{"hidden_act": "gelu", "rope_theta": 10000.0, "bias": "all", "init_std_qkv": 0.0647, "optimizer": "soap_variant", "beta2": 0.99}
Each number is 200 + 40 x the weight over its row's rms, rounded and kept within 0 to 999. Layers, rows and columns count from 0. The size before them is the row's rms in percent of the matrix's.

# up: layer 4 MLP up, 256x64, rms 0.166, rows 61-85, columns 0-63
# down: layer 4 MLP down (transposed), 256x64, rms 0.152, rows 61-84, columns 0-63
up61,084,207,229,194,131,188,202,240,209,190,206,191,188,206,153,186,240,245,272,196,250,241,206,151,247,129,179,222,184,198,257,220,151,209,155,225,198,281,221,218,215,233,239,183,147,237,266,137,259,206,287,262,227,215,225,270,229,211,215,248,175,236,110,165,218
down61,082,267,243,190,154,168,184,179,172,218,232,206,219,149,278,233,199,189,194,164,211,108,187,278,176,230,186,211,246,192,184,218,226,194,225,234,242,107,158,235,252,246,205,188,209,184,161,186,256,222,131,215,267,256,264,166,175,202,209,175,192,228,308,190,221
up62,114,234,194,234,173,200,169,209,140,260,199,257,166,112,174,217,204,187,230,194,160,193,219,238,186,143,140,159,235,192,244,175,192,286,218,177,176,241,193,245,256,205,145,185,215,215,231,159,142,235,139,167,238,216,206,171,222,245,241,231,195,89,151,274,165
down62,120,227,206,208,130,209,222,185,228,191,180,208,136,84,233,190,167,224,229,232,182,209,183,123,180,176,131,193,194,256,280,216,207,258,224,207,162,218,224,221,253,214,157,166,168,206,240,300,220,207,201,213,227,223,166,253,251,200,223,240,108,187,181,262,163
up63,098,138,151,223,140,239,188,166,256,182,221,201,177,204,183,229,231,106,190,197,283,231,204,228,204,188,200,252,158,206,188,141,213,210,202,229,195,241,206,127,200,230,137,235,216,198,265,180,197,123,328,176,172,215,171,212,168,203,232,153,155,198,217,157,134
down63,099,186,196,253,146,230,223,174,188,157,223,159,182,271,196,189,158,156,260,185,228,194,236,197,159,143,179,210,198,177,185,171,181,145,188,147,235,182,133,201,245,195,257,159,158,221,204,78,270,164,229,228,189,211,133,179,179,149,224,107,261,169,211,177,170
up64,094,268,201,97,287,224,213,229,150,219,137,224,194,161,191,212,204,173,202,286,182,163,167,137,237,203,187,194,237,223,170,171,214,130,233,172,306,234,217,197,209,164,204,204,226,207,158,135,200,165,212,221,198,155,197,174,270,191,190,204,242,155,213,285,215
down64,093,227,212,231,187,161,213,231,185,129,205,173,231,199,165,209,144,181,188,185,193,211,308,183,135,195,105,247,204,146,163,150,241,156,176,190,235,218,141,199,119,236,185,276,215,196,196,293,177,241,199,187,157,206,137,214,222,205,156,195,203,233,259,157,244
up65,092,178,210,114,216,202,177,255,150,253,101,212,242,234,228,153,259,164,181,183,162,172,190,101,224,190,205,263,245,206,163,264,222,230,223,150,181,228,191,156,168,169,194,194,175,272,166,153,209,185,228,241,212,154,174,237,274,219,183,189,231,133,228,182,166
down65,097,239,188,201,275,164,264,245,240,169,230,208,186,206,157,215,90,190,216,227,199,200,226,217,201,189,140,176,210,175,191,240,209,134,242,167,251,230,245,182,254,198,151,269,285,235,227,277,208,199,181,177,225,192,240,152,176,265,205,183,165,240,170,258,270
up66,088,225,259,147,172,192,194,225,250,285,181,192,195,181,159,160,281,206,224,217,242,172,232,159,220,178,208,226,154,153,160,252,202,189,238,256,178,204,264,155,226,147,117,268,265,212,277,160,189,212,168,164,201,171,145,187,170,163,157,205,211,116,189,171,195
down66,088,184,239,214,135,184,192,232,287,179,192,173,262,207,170,235,184,251,173,282,213,185,198,142,108,177,218,191,163,194,204,191,280,175,234,139,193,162,234,228,196,257,219,218,279,221,231,180,207,177,225,167,144,201,138,137,273,221,198,175,233,178,235,153,143
up67,107,246,234,142,215,194,230,235,205,170,184,227,275,165,187,173,127,126,183,193,205,156,203,206,231,112,144,158,229,181,138,196,172,196,123,231,215,292,247,226,156,256,260,233,191,196,237,152,145,199,191,231,152,179,254,190,209,227,233,260,194,203,237,225,164
down67,091,193,220,206,126,176,180,215,198,218,199,174,246,253,246,273,232,215,192,214,226,177,264,255,146,265,202,213,280,215,185,221,221,211,213,102,116,148,163,202,184,200,186,210,141,153,230,113,194,190,278,201,196,172,232,238,215,205,156,181,160,130,205,243,227
up68,102,258,164,226,175,198,204,213,193,129,180,266,210,151,166,184,139,155,271,185,219,201,229,130,204,175,197,255,195,204,245,278,221,221,213,227,231,182,257,176,240,212,240,205,213,211,123,110,213,248,167,168,128,205,264,185,228,151,163,183,221,230,133,180,140
down68,091,170,261,251,139,208,217,163,169,216,169,122,231,170,219,269,205,165,211,182,225,170,144,191,214,220,205,209,227,167,223,209,188,222,175,204,171,210,166,202,145,212,223,235,206,291,270,230,304,188,264,173,227,181,212,209,210,166,238,139,295,226,157,243,124
up69,097,201,260,258,188,254,171,191,185,225,199,164,274,190,225,263,245,183,238,168,204,261,135,178,263,154,145,224,135,166,241,114,263,183,197,178,200,229,241,152,149,141,183,234,180,198,217,217,251,220,228,141,263,208,208,155,136,154,226,223,173,194,166,170,190
down69,090,153,221,186,151,169,157,173,226,158,138,151,116,150,166,201,199,213,215,190,165,159,235,196,149,255,223,244,282,233,201,257,169,231,204,216,187,227,192,285,166,175,220,164,219,193,216,116,218,202,319,195,130,230,232,222,209,156,191,214,217,157,193,190,250
up70,116,214,166,212,208,207,140,121,198,186,233,283,257,201,205,177,202,149,185,211,244,132,235,203,208,144,149,184,140,159,280,231,222,312,238,268,229,183,230,150,222,155,139,194,176,250,193,178,239,177,147,223,165,207,234,190,185,184,166,137,175,230,173,214,189
down70,097,191,240,213,251,195,153,170,163,191,165,193,291,257,207,202,176,243,211,231,200,213,241,137,206,177,146,134,146,274,285,258,191,199,224,143,251,150,204,131,224,189,240,245,202,144,168,167,241,209,229,231,235,219,192,166,134,118,204,199,209,232,168,218,167
up71,102,205,147,211,218,289,192,141,143,227,197,246,189,223,231,149,138,201,217,216,223,203,267,232,171,237,270,231,233,186,190,139,193,178,254,231,242,232,203,96,176,166,188,166,154,188,255,199,243,160,153,224,166,186,214,219,236,147,207,126,246,201,200,114,196
down71,100,209,195,173,162,203,199,194,239,170,135,177,270,227,195,230,189,220,194,126,184,166,192,244,215,139,262,166,232,254,197,149,156,200,203,243,233,210,159,207,187,110,213,229,204,173,239,216,146,195,153,193,158,141,293,144,148,301,186,208,172,136,172,192,243
up72,112,177,161,135,195,193,220,175,192,211,292,245,175,180,174,139,175,228,247,152,249,271,167,192,228,176,261,192,291,230,206,206,179,176,191,195,193,264,205,270,239,179,219,197,75,180,138,172,162,174,185,210,259,171,224,188,166,220,236,249,191,171,152,220,221
down72,098,172,186,186,198,195,164,145,218,218,187,99,148,265,236,215,253,192,133,224,243,240,219,203,229,173,200,153,233,270,187,273,186,224,147,210,201,227,243,158,202,245,258,95,265,244,153,181,181,182,204,227,215,244,175,191,145,201,205,176,232,189,195,129,142
up73,099,158,203,177,255,243,217,198,197,244,204,252,169,208,197,184,218,204,261,192,161,185,195,230,213,159,319,197,227,214,165,182,227,190,202,164,161,265,210,137,153,214,254,158,265,227,198,262,159,206,175,152,224,220,218,180,157,143,208,68,199,232,134,164,215
down73,094,119,227,201,136,219,190,170,173,236,224,210,171,272,193,219,200,223,159,202,161,216,206,249,243,171,241,155,175,276,203,238,145,179,212,194,195,235,192,231,171,189,240,217,241,168,165,213,153,141,144,169,224,281,268,175,240,194,194,186,89,180,265,135,235
up74,085,231,128,225,149,227,175,212,215,170,193,199,136,219,140,240,217,154,186,226,129,115,238,230,223,171,213,143,203,234,217,216,196,205,161,239,273,187,255,246,241,221,177,169,234,288,252,227,253,156,230,234,116,225,176,235,218,196,208,152,151,216,150,236,164
down74,089,150,166,241,152,199,165,267,174,231,246,209,162,156,260,187,245,143,187,145,232,163,259,235,194,273,265,190,187,215,235,169,185,188,183,157,181,150,188,170,238,267,206,208,234,296,222,254,168,201,226,244,196,224,263,143,169,190,257,222,198,238,242,252,157
up75,105,174,154,226,221,163,133,167,161,215,79,245,168,179,237,190,200,156,202,186,270,201,235,182,204,202,215,188,198,125,309,247,182,193,262,165,215,169,227,214,227,181,179,211,187,259,246,163,206,191,254,231,147,225,190,251,245,139,176,235,221,163,254,245,178
down75,092,189,219,164,260,206,203,216,234,195,303,272,194,189,192,179,175,189,151,168,165,231,215,265,213,195,222,217,193,242,121,210,190,215,135,233,237,210,179,146,146,231,223,177,211,173,131,158,162,279,172,151,246,165,190,194,132,280,262,215,191,245,161,204,257
up76,082,212,233,174,215,201,157,231,239,193,207,228,286,185,138,175,214,167,140,183,192,183,150,233,173,217,136,204,227,186,285,164,196,203,239,129,128,233,270,147,203,208,228,128,147,241,202,257,178,182,223,148,215,282,285,197,197,192,227,191,170,233,151,230,179
down76,081,162,263,155,145,186,237,166,267,191,181,176,163,170,221,158,222,223,241,226,174,198,229,187,164,200,199,224,286,179,161,181,198,209,191,222,174,191,108,274,258,217,237,279,215,134,151,145,209,251,194,179,229,169,127,155,152,201,244,189,153,210,277,165,209
up77,109,227,138,258,188,211,188,263,145,251,150,197,233,146,191,140,215,195,116,190,165,208,162,204,182,102,155,163,240,205,264,185,221,174,185,229,231,241,155,187,187,215,182,199,203,222,176,207,170,129,250,232,182,256,176,141,202,239,168,158,190,294,233,253,164
down77,102,170,243,204,237,182,222,250,232,203,180,163,276,204,199,173,245,161,179,215,254,229,156,223,187,235,168,162,231,163,250,158,236,231,163,222,215,301,144,286,217,158,236,193,232,204,264,217,148,139,210,193,204,206,240,203,239,209,232,203,247,235,287,221,109
up78,072,199,172,196,276,244,245,191,250,166,223,230,219,213,207,226,163,142,279,177,244,188,216,199,236,280,161,209,206,239,183,178,209,178,209,199,158,166,230,218,223,190,256,152,295,193,174,213,231,198,236,181,172,147,220,214,170,275,76,262,213,220,267,183,166
down78,074,252,148,156,156,219,151,202,179,220,191,166,227,136,200,243,184,168,175,283,207,155,312,219,237,127,273,191,233,204,201,217,264,184,183,218,256,223,171,222,187,227,174,191,159,235,233,219,187,207,177,161,250,297,270,173,201,181,253,211,180,215,202,173,263
up79,081,154,186,186,187,174,218,240,192,251,143,103,167,152,207,147,175,195,178,175,221,202,171,224,187,253,119,220,210,249,121,215,201,204,182,265,221,246,228,214,197,165,290,229,202,202,265,273,168,268,148,210,201,265,242,220,159,181,248,210,242,166,209,174,157
down79,081,185,189,263,254,142,195,161,233,154,239,175,247,201,263,247,187,146,250,209,170,190,172,208,246,226,220,189,183,187,276,303,194,192,186,141,264,159,229,273,260,137,177,173,196,204,207,192,251,138,278,196,253,160,183,239,232,186,217,176,159,208,230,214,222
up80,106,200,167,203,163,287,190,128,209,183,250,246,224,291,163,234,169,168,182,167,231,240,232,214,186,183,267,128,112,152,283,191,210,221,207,251,223,242,228,250,195,139,179,200,148,206,224,211,191,165,130,221,196,255,229,203,192,186,156,187,196,272,224,168,210
down80,100,238,220,198,220,164,273,282,178,174,239,205,197,319,203,258,168,182,148,222,250,209,237,185,188,216,216,198,276,216,190,169,159,169,183,191,190,207,145,191,187,229,191,151,166,167,203,243,247,230,115,217,233,188,262,176,108,217,155,214,161,243,199,161,264
up81,106,198,202,134,232,208,231,210,153,193,181,213,196,205,177,193,182,202,229,133,260,164,230,261,187,157,239,181,113,272,244,193,184,154,151,240,301,237,159,218,235,213,200,249,146,215,202,170,211,235,211,262,231,240,184,222,140,234,217,223,125,185,119,236,254
down81,119,174,170,134,215,152,243,209,145,186,172,176,179,136,183,214,169,127,145,133,244,174,161,272,167,183,176,194,166,193,191,235,212,185,245,181,243,282,140,204,216,224,285,225,184,221,199,260,208,233,222,219,208,170,147,255,154,198,254,225,125,170,136,158,186
up82,096,225,225,197,115,174,220,199,197,225,263,168,210,169,222,164,204,291,229,165,285,192,204,160,200,206,164,214,161,314,173,165,255,183,241,230,176,142,182,196,183,130,169,175,168,203,177,198,171,271,165,248,187,184,161,202,151,199,112,217,210,128,234,183,211
down82,093,233,216,174,166,221,202,154,196,213,189,158,229,262,198,226,246,219,168,223,233,128,269,170,205,254,190,248,212,261,204,175,118,149,172,214,179,217,145,200,100,206,184,180,207,266,185,132,241,245,209,253,209,258,264,242,140,188,196,205,139,247,154,180,236
up83,107,250,185,259,224,213,218,208,207,214,245,192,217,166,112,224,182,134,191,136,170,179,224,242,220,168,213,262,177,180,196,192,216,196,266,255,147,167,278,185,278,201,175,139,162,233,139,253,230,191,202,231,218,224,182,261,212,113,188,125,173,241,192,139,189
down83,114,161,173,220,165,217,174,228,172,188,212,179,191,218,254,253,168,112,218,111,195,202,184,220,202,281,236,180,162,306,195,170,216,137,195,188,185,153,216,248,124,229,196,175,219,169,145,178,323,164,193,208,174,178,179,153,195,212,181,159,221,197,179,157,254
up84,090,167,259,156,155,233,149,214,266,187,152,174,191,277,215,166,199,192,284,202,205,263,215,148,198,245,184,228,236,197,219,148,188,145,260,196,163,239,127,188,192,250,144,146,165,208,262,244,236,203,161,189,155,167,193,203,211,131,184,246,209,239,132,250,171
down84,082,203,219,188,193,153,191,213,156,252,255,198,128,196,190,185,291,192,155,195,119,217,204,277,236,246,239,187,233,222,169,213,215,225,215,234,234,211,204,258,130,253,249,139,225,166,162,221,166,192,206,156,237,179,223,216,236,203,264,331,185,198,225,213,163
up85,135,141,214,176,180,149,224,265,120,212,176,261,239,189,168,244,195,167,137,232,191,184,166,106,244,108,186,244,217,139,164,177,254,219,204,172,202,199,185,165,228,174,212,248,203,219,218,195,190,171,201,214,315,204,199,288,265,218,177,206,213,236,206,173,223